python train.py --n_head=6 --vocab_size=4096 --norm_place="pre" --norm_eps=1e-05 --positions="learned" --qk_norm=false --parallel_block=false --init_std_o=0.00568 --init_std_up=0.0241 --lr=0.00165 --beta1=0.9 --lr_head=0.00333 --decay_shape="sqrt" --steps=9021 --dataset="wikipedia_en"
Each number is 128 + 32 x the weight over its row's rms, rounded and kept within 0 to 255. Layers, rows and columns count from 0. Numbers have three digits each. The size before them is the row's rms in percent of the matrix's.

# layer 4 MLP down, 192x768, rms 0.0939, rows 49-191, columns 512-575
095:140091166127148107166072139142183131125161144103099130173108076133144150075138198144114095082133090100201180164114143092144214108093141099150112147166120163127174127129174113133169107178169222
082:130144154135154143124093158134163126136130089129158115078135135134197144108118135114127111181080110088127140147169144117151177090139134102127113150103191147134101050150151089147051148199144148
109:125184114151128097127087161149121129127167138144161099172185108199139124129098061107137094122077132136224171129077131139119224141086129184135095159197180178131082100153097166101120159121112166
099:172102102164130144129109199096149100125115134117106101159110078129133095151150123144046186104158142049130116121098127119109076095113142179103082120178116080131138115085182157101162139122119105
105:108147131057118158089120103129146136132149126081119132120097170142150084150107122135158079194075127155167070130063170125140082147153168129173114143186138128126124058154079169083137128118193190
093:136104161121103082085131099059134130130117116191095119109150184150148115118085148130075135114068138081167125099102114108103172099167086092129140055083142076130146121077122153116147091135100063
106:161166145071086123123086121136164127130099113152149167153131094117146148110103135126170098039119179137133102137109049131133121130145126143141152204113174133128126112140053094138036137106080141
104:112115157148166162153173026223127116128079107121118113125112147065155112179177155134166179131164155134120057151099202172099123185134167131115148082124161114127132120077147197114153110050156103
104:139113131215185173093152138140145152125135139119142088166070066139149157099176147150106166071189161161141176138123161125147152113110146104141132143155109137125107141137127159138162125110141163
104:139117101130162130095195109129164168127116128132122097148076148166126116163087118107088132094113087046121150100144163098150139083149120062103109119197134139129120083096094124140201106179150110
102:129106148064148078129047151144095116127155147116123105154167136126130100154167118148135116108148124170155144093093132121129101140147144117115123144135108163128135175153141093090170171077198175
107:158102163153129145157119162134149159124141152137097088117189154143126134137143107135137110072131162183126162131131148121110162144135106150134137144205124142127123171080149165136122125060133195
101:168177100104089097162120105159040115123127097094125093134083154132125138122156127151150171122117119136143137104142113079132179116090146118120118104061137066123060102110094144140111161134103139
105:123079126189142170112137204066143110124159154131098062115124209129084109186136149122055083097085119179098136106141163110099196118132084113154145163126108073122060121121146148152188099132070145
105:122132079129147125111121090145066161123128114056127121159143116106056083087120095131142146126113112113085102107148117145143099143061117106156114048120102162125134150152245150130145163133178073
100:117134110132108089184139180102117117125140137120122067125123063121164127200138166133124133134194158121128148116118111164129184132051154209127142110168146147129131102160150125155173166118119205
101:123129100177143186159111125160197087122133129109097062156126202112165072116063116124086164111152099109110148125158087106126086109153083154128109115139170085128108090113140116131140127177125158
089:149133153085127135143096119158073167126115097149118175079115152105124104170134137127075164176150115104111140110121137093138115142141108129081141190109096123132134125139210158105113124113090154
094:181114127169129123130145171043158107125143109089141069141110144193144096059143140152149100116149191137159087109137151141100123132103115097125143122140103094137133096044077142136162115080130097
094:113132172110119104127170114194112142125154145183111122091138121114169085100134143103139135124092131053109071114173153145107175170104157255117106063103128135122153070145177154146098115164139154
101:109136144122116077167071114163157143130151083196102159096153137144080119123102158125085122118122167122115123192110210132134126098125143111149140087197134163130158175174135089130087079141146094
097:124132126088138111096085139172079116130097090098106190121167112181160135143109136137161097159173121133078110174138147108124166158085119140145142156143134090130103139049151110147169139134013147
105:163140109120079087090133156193106140131114112127149172167123116108159064041144158129152127131107149114122113130086151102102094134081129092151136092093182178129164139171069124122162151081139111
102:088150154117166121146131097103162122129114133146104115143124094151066208148157138130120101105190129144142158115145097048120183109110124116153185176179059086125137138065153124123043151130067076
103:083130100096128101112157180138132129126107119122110134163160127041212147124088141112117148160091159110140089131179073145139112135118138173130121195073181146127120088161099116050132098158126167
107:104135121112136152103114108180121101129086111092115053160085185086118086177165108110174132162180144118155167135118130134127142102170090170148147182056117063126137109102159119150106102106076154
106:101126103095135099133075092185118189133113137157147135131176119106051015156129195151127158126185123146127131114128153141138094106106094127146138118118066115129105167136106081153124126131104072
088:144134149159150135072167109081141157127141118102134146150129143140146101100125036094140131149050135127156077121163143137134180102122151128066105079113095123130198164091130136117080100093146172
097:181201115156127104102109167103134085129101135165107206107136154089095109148133049131154145164170146145094099200208218133100180118135108124152159127026133117128137116166150103123109168096127089
098:114123082121153131129100159120194136129105106124113072148156084174094101169111139133087100104061085121089139200130146160115184104116164078111132194183154095132102134136210192115174143115153090
094:126149127123088127098121094160130157135144125194133118144079140125128104111121139133092074131145142171134127131140125112150096126109169056096092130131070136128131159148042148105116170125188064
101:118144138142094123126127154144132150136136204143112132143098125162111089063118120154140125143136084147073155149105165114122113134082141146140172089148127158137145158189128099167095119071131189
091:121149118096143088171150124107169103125180079101124133131085089150137154077105185133095138110037129206077173098155198102125094091103097122125120107145118124129085126030116119110084122146130132
108:129168122166172140082179154105152152132147171149155158089125112106120096112071146140104124196167133170088116188138095147128114094150073156103166134067119132133161168132142060146104094197090132
102:116116106129090156083179179222108064130129133131170109101198082138113116096117060128136166074089129077138068116100042110144114113161154072133140116067101158126116126121167120167098125196148107
099:076138101145168129094138085157050146130143177101129125125110104073127133083137102151163160114182130109083077118078176100101076202114155118128144100129053127129168147092100141106174121054108113
104:138077117176110163164158174142185111132156124169132094188132173143157133140121113137074119169125128139122176181090103100093112095173088143111131223144096111129075093161133165152047065131116154
103:147161087120121082137090085137173133128141075142133072129081085083183150167113130111153166144123101105098097081132128056119084143094073160142132118185130133131060096131095226074109118132140128
102:133079125095133193113163143117146084128157132066108144133157161140122149091063170132127113105107091124109126085154132116118173051160125135123091118116149135129166140037122105149231165134198175
101:194126177139129138143140109125205136129168143152136148144105086098180125129169084131118160131156128122178135062172094112126119179066142173111161161131138125127085043117109200156130109113144162
105:102087070133116113125134120040086141128084106143116112153107104128143120148093082114097138087090141165103142120185105162119102099115077147152140169120132137123135093169126123134126097118072172
100:141166147118142092156132034100152183123197136127113141113160117128107132179084144122058149153135164093167131121134156086131105116089079122121178088171158060123068084138147135209181064159098166
100:186199085128087110121156137056126149136131145137130184137133133112130128121144137133124133181204150151114147155096129110118165165150185054136100092189118124126124159095171149099079121139168180
107:129153078114111075125153086144128138131094091166108121105151121114120125070106130154128106113151117139116109134084138111112109154113120159157132152139104095133192113137129120098086142105147118
104:111156170170124135097116171160180148127167169127140137141158111134130118089162114128152135126183153143176132158127156113166116123172126179120120138154129115127111152118132072076169130104011153
089:111128096120143149158100117119103099132168127118149119133121179105180137086167064145111088100161088152112119148084157112066106127127112128126146095066054142128105128146108144153145087136099145
107:122120132123147132128157112001154114127163097105176145123084134105103117039139176108085193119118091159148127141150098093126124147144186170127133094086096135128054119130114148119091155147109062
104:112119162128110125092151125106088154125110116103118131157088130115083162112127139131191100153059178137105134058124144115152118177162112151079147123056103102127191122104097118125154075091121063
098:146124144089140076118105123125115142131068128119122164071141169058163173204102133111123136114115134160130094100169127149146094122130095157136128195086123163129185092154162090112192190114199121
109:116111143207144167099169160138166104124139102148140114092101147086122176124181200158138059179163175159088117106153160123137124148137126129128106165117134107129124094159086141135134112115154068
105:117106133140122139092094183147127104130129098103137143118162112104145161146079089122131124128108093149162091131086111142146139061125118099104147121105148186124110169142120095088147103121083160
101:160112165178133148235161125089028156127156194138089129108122123108102126095145095108147108155172177133170131091130161117113104127163114128128151176175169134124118125132112107107171164096178127
101:113120116085133121062126113082187155125190126057131116200133146115177129078111110129199108126170137122117122121144054146124180130104089139112110051118148113123125098140144077115164125140108105
092:067061107103133183156129122130092141130094127121124128114118215092126132125166165133133127114179103099139104112096097127146127108165121155120074141119126149129141142122147126119122144181141128
109:128100139130115115082109117081178091119116143097135095168144105111094104093141112121159162068124088104141144118128124093139100157105119095158154167192110085128154125082113130118097110159175085
100:132130146159103103150167173146133149129178111130138133083167098142141138122080077132086148166179123137113130124124125104173124116134160087155118136160125127131173080157106142130045142215124108
105:129096150137112143125145177122188105131123132109111076087136177144215131118157091127177135143152188182167127172111130189098139136148124065101155045109151131128076116134186124114106117158100143
102:116105106145090100123204124177090030128090091042160094125071155114145059119087155150103123141136103151152110062138182100118076098072093148133145111127097098132204148154100178134080136129114130
089:121065147100145128094126156179157114121091184073118108145103106106112144098120116121074152089133203114123185108140088194139124129085099101148134188214091121129124108162109138056135152128160149
100:143119086178100144061146065156029179128117137143140141149119107105167184078128136127100123121108139223123138160105160089148150136113113137150143118008072050129146165167141156148124140185088139
109:186134088141180176078153111099131154126102142129114147155101187113173127137117101127081115172097151116097144155113136116108156166169156151121099165080092099119089157118139092133054099185090039
095:098119142107173146161107080085094175133134132112115147083110181111057169101113132142113125142160125194092113112103097080109054146144087099140111169104160118129099164086134148088120133190196127
096:111096127098149098142158082110204128126089155166105160197090140087126075180164083130178154118079130130152129021114078137102164111155076087161182069135150081127129097046133127114110124114166143
101:148107126124114143179099057107170174128163121100176189127123143160147115128139148120131190090110111087095097102113100153152118149143136097081128132111158122122154060158079141073156124105112118
104:143113125063107100097154159067114144128102157162103110165092140142140138094152092115119094104118130061137127124115108088118180055098160148117102157138105139126121159070140141122137125133161152
104:090127179118137100154187183026109189124180131154122160176126080122155079096122114127127105090138112187129132195071160166142140143123064112141144144058119139127110178098129124134136109085072158
105:106128076182120144105052095127149096128121152098160129111138151166136112172120172150154087125103110138109134108119157114110106156183172186131080090173108090130129080157147090140134135150104128
100:117123134113131118180149081071123143126133098195135111104095143130120070105142149132192157160095071117172153155103138118153084105177086118066143071078126104130174123132088124126062111140079143
101:109130137192120167199168154126153113125138132105122083161093105117205190162172146130145142169083143108177154045127185123168126116169167147116121092189121167133067149139116151112159177132201147
100:131175147162148081072136151064140119132127180116123113157107110075134093070135132102131122174163104116133101143122153082127074161118097124127069109132097105125093184121048143120183159133114076
096:148114143115099090171143134121118126130147130077092159149123121113129127158164150121150123124156138096106138142121177120134109116061110193137143107100096154126124145162168096115037118082070148
101:173178125101148102089149118157185102136112085109083154103073160091094132132115101131135117152061104122171180110115072114093126140101173150108105108103184124128099141097153156138159127173068181
097:101128095068141108107123123143125127128138143143092160077121094145156110143132098112191113137091095093092106144102138127138156159133171186154133085140132079124197158145105106091118135147174107
097:166135119175124125136119071095132128129151096185142090124129164177188150135129130143158126132149122122145114151099151115165126145166086222116116150111145156133130095150181164117122103136107057
083:149098136200090082145128130111081127127140131174151156096085012117138156188149166131117161163147107077098114201131179215147164143079149140099119135099134092128148146140133132184146139119137133
105:114140105160097094121182079118147160134130116142130068128133110107166165167083140137096111195074120157114132106149124182122144097107145100137127151075151132129153119159095164151008066090170143
107:108128107136158115088110119146139186126089129131128184159075089150111122141162078112090092127128095141123117151103132150106172131118210083150113152159088171131137148126109077157133119126135172
107:151099131076126121095105192133106077123098136158156121091118117076163105190136102105137117106150140145065041104041122124125109139104110157093124157062102102125184169113142075110102193162106148
099:108157081138108081152165081123121136130097125143095098105120121106178128100189098117114152111139108141080079109150105118102128126101184166152133128129078073126129150116081170119161188125145101
089:166138159197127150148122169106083128125186111182142183114140167108122136142114105144068148161138130099110105118150120119109187122123058124128164120102139139131117096137166145127097132145125095
100:178135098131126108134156137122128163120120129095116190128169116125071092184108138101129182181139125115144129194144164171130080072085097089135144086100194050130195139088091064149108093090175146
095:158146118123124110131136113122124149130141092096163129087159120175121122152148111107166182196178114122129167137054158087142130111105145087103132137083155136128131101165136133150140159074143154
097:144091155157131080187140105165137126130117131201116059143173102097078117097103119149110123082131128158134084113151136158160154140074086053140147179071121099126142123104132090127178136148185106
074:111113109145122155066117128147138124129139128085178134121116179129123088104114092145166098165208089140092130152091092088170140130163109117131089119178096136130151168107177114126117155151113047
102:145144122114140125143062121162130100126105090120135104200123114155168128153131133139089053139084116124146187114156129143112130055141078056146135112180089162129065087111126160135070149110105167
104:126153112091109180161118123138080135129101144172091142208144142142131084124124051119103067106161089112141105102154138161070123093165097099118150157112114081124076124157130189120078099139139166
095:126118172046120131128088113181129073127122140088135130155177091120167165142113080116165101107126118156126179192115096124139099146149120136105131084080178191132143099110146096123088111102070183
100:157160097127117097171112115182134085133103107160149137098114086114165145149077192114140141127099118178093127131091135147087106074176130121118155085026133154125137072130095122119145088079078130
064:149117110076136094122136116165150109128077125152179082118124021145140095137124136124137152125154116129111131118077091154092083138039136147150137127146111140127171149116118114103103158113118165
087:125139119138136137185138093082135148127139102123126149170109209155060166140124116151126086150154177133146133137109188119162119123186148127116110056091095119130153096141077131120057111120108144
100:128102122211099086123144195119119106122156106151120132107162163112130113072151172127133121141153117164117143113143141151121115083146123141113138061081138079131159093101183151134189185149124120
098:143129090138112114126134172154069132129094121243103157130117079077159189145084084113097109219044110116117152145144128162035155118115168056105151176087143145125165090149172164156119139115149132
099:164090130114137180229105121117101143129174170100125161068148168108020059138079180133122137158147144148095142045128149146161062154141094114123169045118130060128183154122132080127100194078129071
102:143144142108153078087173094141104110131124106123101117135191170099166066077126124119134118129163080131161102132177164024145124158127089098147121075109156157131109129063093099117120120131160118
097:143141131182133112057073158097116123125144142061109162121223059144091075178181152126124066125160095071127147181172158158101126185084134147110100118106089080129146094128158114156149154107142111
106:116090096130099170109106140094183136126172120089129114130113101096098128178130087114091193091109114058147071125141084150128119140164101021122146191176106181125152171110117221123114118097188136
099:130153129125118121103097086091150151132114177103185136135125049124120161048129157137177123118155089147105117097085121180157094162071079174114115097126145093126154143084118112059153109131119040
101:162153153101109148130120098194076104128134102161119153123151166129140140065103077140166128123127162144105145059124217149155113135185197197125112128094135133128121143152142091155150083114124079
108:119124160131180084150079124111130118123163103108098145132124125103146132158151140103152100109135143142149127127082146199101118093118098109153145173092207187122090184082157135131084118174117142
100:155105129070132141118128075091070159122117116137126138149175091115106098170132118136081130151126096170080162139125119123103147144104062100174142155116078104127140152123155115101093124123113127
113:121079123095171205159114133090125130127174132149076118124146195094068136123134142126105132090131144133129128095166123141119101117220118086136107139098138166120152109135175129130122130189160159
103:130135106105101091121105105159139154125126132174132112073130070090151163161094106129125060166122161144180148137173116119131189095110163120160146055223118151127130184123105186133053132163110147
091:068144093160130097098138117144158124131145091142128125101168103130093152089125089125162097144138101141086125076129082113167191178117087103101100076172099194127157121127143164148133153116164117
100:129158161121140157103133140132142126126172131170145152121108114146073173106134183115130195111059149153114140104110101135139114129179200110139114052177165161128135144145134081120096077153097139
091:135138142189162176139197121118104120130125088095120092139117138089141185101125079128156176159123152085111148139113176137173109119135210098162226125116064167130122135162060144139099126148177140
098:093162116128122090142165192102118081126112100148099151166075156137119141141131111097092160067068109176133097132136158157127122098087053145134116112186131159129138103096071165129150109104068118
105:154161146116138155151125115153126153124091180150124129135143045082182139137142138138090147110102118122199177067166102122134194110082116094181137220218137112129136122126131150125161089092111081
106:142173133105133017136129143137084107132104134162137116183146056119091136159105123147137105207161103144120132060147123140130127098080213146155106111074161115123116122080073160120164167093151098
106:121114111186085140116057089114145159125090130169106170103088133151140167123112109112168106151151123110114083188119186147131147049119073133120140081094186096130120156138106141084240128143116144
107:108167180056130139107122148133085112125129123143181117188128146151160141162199107134097179081127124091126061128128081117189149136108121103107098111102088159127065098118133163151104117117128154
108:177118136176101159204117161173112118131138122113137118130159140062138120143095121117141155088176190126138171116149053063160181172139086191121128070138107133131098102151133170137109134136158120
105:100127146136095127114153127096119163135070094092119141073086120132087114180148083167163126114103113123111077090080112163118073178104103225131126114064177104130158104100101129169114118164075105
105:091136183128117107187125167106116087130188177183108165101158133124125149079076126135209138100156172151154140163167092131119062173138101135153111079177175138129133138133062093172231112158145149
095:170137159059128150136146114148126093124120162110112123171132077170115144131095135140165104074110186149176146097157125134088163085081164109143143099154161130127122083140081098120174177081180221
101:185132108103131140167136102210098069128141184179161178078120137087105100136119116130110122105127134189082042159190044117156110130112138110133161145079143098126088136120135106094151139102154095
100:102195157206117146145164076094126140127060172134148133102094124149123107129140128134118141123119165092119186127124101158139100158112156149115106172146170164129123128073155039097175069128140124
061:093175084123102104122110160124105135128117104100134137133165061177084131146121090136153086088147082084121121144162079133090118111040121134125108163092123124136122139204120145144159132154108139
100:171127108052099151191134116133115112131110145157133127116105119157135106148129128175136098148113180197123117167114107095159156102123173140105098175111158079131133156136198120107098142150213130
098:136170128129152119101115153190155121127095158081136105143099140151123153162150214133115188099168144140115164158100108088152105118139050126126108145097074082127125093085095131098108118180056169
107:123111115216147184144183143130154172130149133188142096154155075112074117162092163146076163216105126116118122137074104139132176143174075122149115196110082096126155141148107162123132172166194105
099:148131153112141084129098169110107151127142157171145100132131152121139185141155135131118075124100172057179126056131086154093124147147116141134117223171197110128090160105061051184155132154139109
106:095162102150155135137100153100112138127088136142141141181108186168116112178122167146130112178108105144207143144150125102147066092090137122141134119126176168130105203146101137135096147122144155
077:140168139134127169107150158164086125120143136158160151139121220140178105164111094139148139144071124140141125119143108086174146113165111124118114140173129129134116140142178147150086141135128102
097:102143082077150136147106143050144118129136127031146148102150130184074135149090131126121142153158093072067104132105198110103067168133130129130139135086135220120146145146109141153229128068093123
100:105117099146119163113122095077071138128121104157150132116075116103100134110134111123169150124127111099132141098094127088122148129163169145147090140128117140131129127171118112150136118140153056
100:128108142132140137079133115187143124128100089160134174113131147128169176159125091123118117127125100134104221145050112187102150095123186109135146113133178152129096136136138122086093141155108151
102:165157136107161150161078100126147123128157097129110126075137152117117120079123083118051102158071164159095071155132124158147124107144210090116124182165119089126168133133173126132060145124099179
102:175122146156113129144098126118014143130164143091102114159167140114149098176182156117121170092123124108131120098123107146137114189120124193122113139109133154129122140116124108156146144088078115
066:110111128124132116110093132085159150135129146133143117135097049103112163120075152118142140151092119092162148097133075080157141148079140133143146148157145179127130136109068117119150175089151078
099:151127166094138150133130113147107160136157137121098183089126129132084135102103156141158094096173136212107121104142147072097138117133084153136104170182091119127156163127122055128208123116161103
104:183170137085132111097112092130227165126117141153145120150129105173106140136135144128191144154122138165132130086100167142150192110170086176164130072160173116125095093139119089093124091076102061
098:163192113145128082116120175116107117130091162106110160141119084158091112186160134132118136121129108153142146124126089142095045107073104132120137100160124101120132109126145110110131128012107151
098:138111132138166112097161169067160130127169117061154098140136098092097177113163143123099116086096128132112162159165149155121189135138151112129149126186104113130072066125158095099175140107128101
094:139101133119168116174126082064160131126162110155152114145134177145148127090185206156076115101119131136140128146093133161143105101173161098088141185083108131132113103144081130141138154118079139
104:093129098141144187100133115060144123126136113130101182110145161167093084127102145124158062115154157106075122153131111130176052207142116108124142167115086101127126143190167103101083149113163120
105:141143106146157113100139126100138114121094124062103097043100130100189081102111099121080131158091153112139090080188127150143117136103135153154108090147119117123135114127170152132174077189091082
102:125096153149116106116194080180150148128151146163137150124135167131176126113112130128089127109128141121142138090103094130140107144180073116121149088092123119129166169103082119120095112055134118
098:135121113091106125123101103056180163126083165009135182174147133150148168115157136108096089142111118137118111119107165147099133151152130136110127149206068080122170148113062166133132136129038119
104:120133103129089132141181092063117077124141095098143094155108138217107108083145196112095106128101147141170091115160181136165176114091194153109109095108124128130131153177127233127146129158165194
096:108157093162143152132143140131112138131120162123146145091149113187127126123119091106158150122114119104138177124152161151138169154067118119134100126091096129123093134093138115152068118167107178
102:168137164166124138181107124106143185133106124162152100194076095094100103150126158120110147133152113113142125113146194085126176094114093103104137135158160081128090126096093177142186182056163120
108:107162126170072169128152186118079197128169119099158114107100120115156156143122149135120092146149116138145118193117080092163091162116114140151121136114123084132096206124036093142080069144131132
107:178152157145125079112180074170118129132131121146164118128167120144115164078093101127155181110114158080146144161105136101156120215117143102137118123101166157130098158129142098208156141097078129